python train.py --n_layer=24 --d_model=160 --n_kv_head=2 --head_dim=64 --norm_eps=1e-06 --lr_mult_o=4.0 --beta1=0.93 --train_tokens=488100000
Each number is 200 + 20 x the weight over its row's rms, rounded and kept within 0 to 999. Layers, rows and columns count from 0. The size before them is the row's rms in percent of the matrix's.

# down: layer 4 MLP down (transposed), 960x160, rms 0.0742, rows 502-548, columns 32-63
# up: layer 4 MLP up, 960x160, rms 0.174, rows 503-548, columns 32-63
down502,115,206,197,231,230,185,195,222,192,215,185,177,185,208,184,214,207,203,201,212,180,192,217,200,190,224,180,202,179,140,179,185,208
up503,097,219,191,172,223,208,207,208,191,216,191,199,184,176,229,212,185,184,200,187,174,170,166,218,207,184,234,196,215,207,209,228,178
down503,093,208,192,226,181,198,197,205,215,199,206,178,209,228,178,190,221,185,214,219,215,222,220,188,190,207,168,208,201,185,184,176,230
up504,092,180,188,196,190,195,198,160,186,183,219,204,164,211,205,200,187,177,187,201,179,204,199,207,192,183,180,211,222,217,219,237,202
down504,088,199,218,193,208,192,195,197,188,220,178,200,213,183,186,181,215,227,212,201,165,175,197,154,177,189,175,218,214,240,207,187,175
up505,096,210,192,209,197,186,195,214,221,222,178,172,195,211,220,227,229,163,218,206,196,210,189,210,219,210,215,220,230,201,169,232,219
down505,099,154,191,170,183,201,218,192,222,202,190,236,227,181,180,193,203,192,232,226,216,153,211,185,197,202,183,190,172,217,210,180,223
up506,094,206,194,169,165,213,204,198,201,236,193,172,209,216,191,192,226,203,219,198,199,225,176,216,215,197,173,202,180,200,228,196,182
down506,096,230,175,169,200,211,184,192,219,211,201,223,229,205,199,199,206,207,229,202,218,215,216,183,192,212,206,204,186,192,196,182,200
up507,093,184,150,208,179,186,193,201,174,205,184,200,187,243,249,197,182,195,186,190,176,204,220,178,164,183,179,200,210,182,174,219,208
down507,095,189,171,168,209,170,189,187,233,222,221,233,190,182,214,203,210,177,188,187,171,196,219,206,225,206,225,206,209,170,207,219,259
up508,101,189,195,198,195,196,213,179,213,175,231,211,227,197,194,199,202,200,187,190,212,192,179,192,201,189,218,193,243,224,235,234,213
down508,104,198,219,196,208,215,208,200,179,211,194,202,180,213,174,201,192,204,206,219,225,187,222,234,214,190,211,189,181,185,204,182,204
up509,102,238,215,151,188,234,168,194,179,223,206,200,207,194,180,173,217,194,178,233,231,197,191,208,187,228,212,216,185,177,167,203,212
down509,099,196,185,221,181,186,242,187,196,154,208,181,171,204,241,219,190,204,209,153,184,188,197,181,203,179,192,194,228,237,221,191,206
up510,101,205,216,197,197,157,168,226,187,175,199,187,203,209,217,190,209,190,198,207,162,230,242,207,178,177,189,187,241,184,176,220,214
down510,109,187,198,254,183,183,182,178,212,217,224,190,200,206,212,205,200,195,195,185,205,254,175,210,193,190,225,175,247,226,188,177,154
up511,098,216,189,210,194,192,170,164,210,165,226,234,188,191,221,214,174,204,189,189,245,229,228,182,182,176,212,190,191,224,221,212,184
down511,099,159,219,203,243,196,222,227,218,180,171,194,186,228,192,193,182,156,168,232,184,194,210,199,206,203,182,193,190,207,180,202,214
up512,100,177,220,204,188,212,201,199,228,203,205,242,226,205,210,196,235,166,214,181,187,190,213,195,220,175,192,218,212,227,238,214,174
down512,104,194,195,172,218,216,238,169,187,223,202,242,221,197,186,214,219,216,189,224,218,179,198,208,199,213,167,207,201,188,224,210,211
up513,099,196,168,188,205,213,238,215,221,193,195,200,192,156,198,223,201,208,192,193,210,182,198,191,209,201,182,153,183,189,210,196,202
down513,085,198,205,203,209,201,151,200,179,232,184,171,189,216,201,191,197,197,218,215,210,192,216,230,222,191,206,232,214,207,198,210,218
up514,101,173,196,209,235,159,206,227,197,176,200,189,239,190,212,189,230,173,185,199,193,194,193,222,218,183,218,203,206,204,192,180,206
down514,113,164,194,209,207,199,213,196,160,193,197,189,202,182,201,205,187,224,167,215,181,207,199,191,202,183,223,178,160,193,192,210,210
up515,104,184,180,151,223,199,227,207,170,226,207,208,191,198,219,208,201,172,202,213,203,180,223,210,208,199,199,172,238,202,219,214,201
down515,107,173,222,198,211,199,171,205,194,223,219,227,195,209,202,202,189,214,207,206,206,194,182,207,191,242,184,213,205,163,198,188,215
up516,092,168,183,168,188,185,222,192,187,214,193,180,237,215,230,212,193,204,188,193,219,256,185,230,194,209,228,208,199,184,151,207,216
down516,085,187,199,220,190,168,219,180,231,208,184,204,191,213,197,240,240,204,232,210,187,216,172,205,193,169,178,233,224,198,202,221,205
up517,107,186,202,160,176,189,190,180,165,223,212,218,199,178,193,185,218,222,190,197,194,186,205,167,148,184,230,170,192,174,186,188,187
down517,111,216,210,187,196,206,241,192,240,207,171,239,219,191,191,180,195,213,189,182,235,200,190,177,170,185,197,160,245,203,194,205,195
up518,096,209,204,183,246,202,191,215,203,178,216,219,216,206,208,197,199,238,213,177,167,184,185,212,191,197,167,216,184,209,208,230,222
down518,095,201,192,183,159,185,205,202,212,237,203,219,208,184,209,163,188,199,174,208,219,207,160,215,190,210,208,206,182,192,187,200,190
up519,093,176,164,199,155,193,196,190,193,169,214,194,160,205,201,205,196,207,157,177,223,226,218,195,202,218,188,224,199,204,243,218,189
down519,089,209,250,206,218,199,222,217,187,248,158,213,220,182,173,197,198,198,219,222,221,174,173,191,185,151,232,187,199,196,205,185,202
up520,101,200,189,224,198,171,180,208,212,225,196,237,200,206,220,217,214,206,213,209,186,178,184,208,198,214,183,171,202,232,197,194,207
down520,119,171,213,193,200,213,164,195,205,213,215,213,179,241,221,205,224,191,213,196,211,194,234,199,177,206,219,201,195,179,215,198,190
up521,093,192,177,172,164,193,171,190,183,209,147,245,190,194,186,221,224,181,183,201,217,226,227,200,192,181,222,217,228,207,214,186,167
down521,090,196,203,216,239,182,234,185,189,216,186,175,199,179,191,178,194,194,205,188,202,212,147,199,223,210,188,152,187,194,217,212,233
up522,100,205,202,198,215,243,190,190,163,212,211,226,175,198,194,181,209,200,231,194,208,175,239,213,199,197,232,212,195,201,225,205,231
down522,113,228,234,207,212,196,238,232,201,216,211,212,155,193,240,202,179,185,150,196,215,206,207,171,219,205,199,165,226,194,207,209,207
up523,101,220,226,209,208,223,216,198,250,205,206,190,196,169,179,196,158,227,207,155,184,199,186,200,180,181,194,199,204,216,212,187,198
down523,100,200,180,193,180,212,196,235,164,190,192,211,195,237,221,193,212,201,202,242,174,187,193,184,207,231,215,221,200,192,210,189,231
up524,099,203,229,232,180,197,215,240,226,209,190,230,198,198,178,215,186,233,207,168,181,189,183,211,225,181,187,245,208,213,210,215,191
down524,095,211,198,194,227,176,230,200,190,153,194,213,190,153,210,205,211,199,175,220,188,176,196,169,207,227,202,184,211,209,174,186,188
up525,094,220,214,199,188,212,206,198,204,197,217,199,220,208,207,182,203,212,211,151,167,145,196,180,152,219,187,206,194,217,200,185,210
down525,079,173,183,173,241,185,197,212,200,186,182,220,172,197,185,210,202,197,192,247,214,233,205,219,222,204,193,181,201,192,219,217,166
up526,099,213,213,170,194,163,214,205,173,180,198,207,188,208,211,172,202,209,208,142,229,206,236,238,174,198,193,198,155,187,219,187,180
down526,107,205,191,184,197,235,208,155,212,199,219,159,198,193,189,194,194,177,184,204,202,222,160,193,201,200,171,205,192,192,176,212,242
up527,096,179,186,184,214,211,173,162,225,206,221,209,171,211,185,229,196,219,198,195,227,216,182,190,220,192,182,192,199,214,229,197,199
down527,097,203,196,187,220,215,201,223,201,196,235,206,206,199,178,160,208,203,201,184,228,181,219,194,181,150,212,225,196,198,185,187,208
up528,096,183,189,171,230,212,173,196,176,192,206,227,219,195,210,194,190,203,182,194,206,186,186,179,190,212,201,194,224,218,173,210,182
down528,097,214,241,185,215,198,172,207,187,194,174,174,215,211,198,177,206,154,208,207,200,206,211,223,198,181,221,183,221,201,236,193,208
up529,100,185,243,226,183,186,223,186,217,178,191,236,205,202,186,173,184,190,232,151,191,190,213,191,202,230,207,192,212,204,207,170,183
down529,112,221,209,201,163,188,167,194,206,179,224,197,187,189,229,215,173,155,207,175,214,204,185,210,234,197,207,202,191,183,188,224,213
up530,094,195,198,188,195,204,198,202,218,193,216,193,219,204,199,208,202,200,175,195,224,213,194,260,163,198,182,179,197,206,199,200,142
down530,097,202,246,241,245,191,197,201,206,188,177,183,181,177,172,215,182,232,175,202,203,220,202,212,141,213,197,195,186,219,209,194,170
up531,106,154,224,175,172,196,191,209,211,214,195,198,188,210,199,193,212,236,223,168,197,193,200,227,179,201,200,202,186,187,182,180,182
down531,103,197,173,186,190,212,205,209,213,206,188,161,194,201,212,222,203,186,241,196,208,179,210,205,190,203,195,216,190,206,233,201,223
up532,103,193,199,166,227,162,189,173,226,209,190,174,203,213,186,171,230,190,174,170,170,174,229,200,188,178,208,197,191,177,209,189,172
down532,108,259,222,207,232,185,199,200,216,241,217,207,201,189,249,178,217,189,188,216,170,220,173,187,209,208,173,199,226,188,197,190,187
up533,090,194,187,174,190,213,203,213,174,219,225,189,232,202,215,187,220,200,198,201,174,217,147,197,189,191,166,207,176,224,180,213,212
down533,089,201,197,204,230,162,219,190,203,249,192,220,224,173,174,225,219,226,201,196,211,194,220,191,200,191,204,180,155,203,187,180,237
up534,092,234,237,170,190,212,239,208,200,186,202,199,224,191,207,179,184,187,214,178,205,233,209,221,193,212,222,218,223,189,225,197,199
down534,098,201,197,216,188,214,223,215,175,201,189,207,231,197,157,231,176,227,215,194,201,207,225,191,199,218,191,212,172,184,241,206,182
up535,106,216,179,194,237,171,157,213,188,229,184,214,193,212,213,218,202,171,198,173,191,193,171,160,171,211,237,176,205,196,192,195,223
down535,101,195,194,180,194,231,202,202,181,191,181,211,188,157,218,183,213,222,220,236,199,188,204,188,215,209,205,195,210,166,189,195,230
up536,103,216,211,204,160,215,209,216,236,193,186,183,203,189,181,190,161,214,215,183,220,185,213,194,194,177,151,180,202,196,211,200,230
down536,104,178,191,184,233,184,240,207,189,214,181,231,205,232,210,206,202,196,198,230,193,239,183,174,228,199,185,179,216,222,204,212,176
up537,091,173,212,190,200,194,201,214,206,157,197,224,174,226,204,239,230,206,177,220,185,187,198,205,218,212,216,194,211,209,215,197,211
down537,099,210,226,232,196,170,195,217,205,237,213,259,189,198,179,193,224,225,194,209,210,169,193,232,199,216,208,192,186,207,201,172,204
up538,105,203,201,187,218,205,175,229,189,194,199,180,213,216,174,174,194,195,194,200,200,206,173,181,188,192,218,240,188,241,180,193,195
down538,101,160,185,202,185,225,193,201,158,212,208,228,192,184,229,221,209,216,224,201,208,198,192,224,197,197,208,189,201,198,221,238,170
up539,103,173,223,202,222,188,229,213,207,193,201,208,193,150,210,200,183,204,211,203,191,204,208,227,197,177,216,218,177,154,175,183,233
down539,109,187,209,204,185,178,211,257,196,206,200,212,197,174,239,214,191,192,196,224,212,173,204,214,162,163,187,188,184,180,216,166,210
up540,102,199,222,187,183,201,190,230,180,189,195,194,195,173,225,204,209,189,195,195,187,185,198,221,199,213,206,219,203,204,179,255,160
down540,098,220,183,213,211,223,211,204,197,182,240,170,205,229,170,214,190,193,190,220,175,209,197,186,196,191,202,220,189,200,188,170,222
up541,098,198,199,184,182,229,208,213,165,230,185,180,178,176,203,217,194,179,198,218,188,211,196,222,187,185,178,169,189,183,182,204,218
down541,095,203,212,210,227,195,208,196,199,193,182,226,214,247,171,213,184,216,210,187,216,190,171,178,203,203,244,223,182,219,248,192,212
up542,097,205,200,204,172,221,207,172,194,202,178,201,166,185,228,177,191,189,203,191,179,215,180,212,191,172,189,228,188,176,164,187,252
down542,090,207,205,166,211,215,204,243,220,158,209,202,233,192,188,207,207,207,176,237,170,182,202,180,198,197,227,203,200,192,215,192,182
up543,097,213,189,209,188,202,228,197,195,259,140,150,231,193,171,152,177,193,194,200,205,243,235,216,191,160,208,166,200,185,179,198,208
down543,095,182,211,191,192,204,216,205,227,211,139,225,154,227,206,207,176,207,158,210,205,214,209,215,235,201,217,224,209,237,178,192,197
up544,102,182,227,223,181,205,232,190,195,192,203,189,212,202,195,176,212,201,215,190,199,236,210,212,145,199,202,190,236,192,190,197,193
down544,098,212,156,146,174,191,170,204,186,210,204,167,237,228,206,239,219,195,212,204,233,209,200,216,210,241,173,233,204,206,211,184,199
up545,100,186,210,198,186,135,183,208,182,179,242,211,199,223,225,224,178,220,169,202,205,187,193,222,196,166,197,225,208,210,170,199,189
down545,101,201,193,190,186,220,175,169,186,230,214,171,163,211,206,199,186,174,220,225,194,199,202,153,183,197,198,216,172,201,202,212,216
up546,099,202,196,192,194,157,159,218,202,218,223,214,205,189,196,202,191,208,155,195,203,214,174,220,211,166,179,208,210,208,232,215,208
down546,105,193,200,190,203,177,213,191,201,188,182,213,188,203,175,215,212,180,224,213,225,183,251,201,207,223,215,201,172,183,202,202,209
up547,100,235,206,194,168,202,187,215,165,209,186,177,220,193,229,236,227,162,185,251,172,180,182,190,170,192,195,217,172,200,190,191,220
down547,089,205,186,224,182,194,182,179,209,207,184,161,206,232,174,226,186,210,215,183,164,191,189,225,207,192,162,188,215,160,221,191,199
up548,089,218,192,192,186,206,203,183,175,189,202,181,192,212,208,212,249,198,174,171,187,196,192,193,193,213,201,196,205,223,202,180,221
down548,088,203,218,215,172,186,189,202,202,180,216,214,197,210,204,176,160,235,207,182,212,198,200,203,227,183,200,207,236,223,191,211,203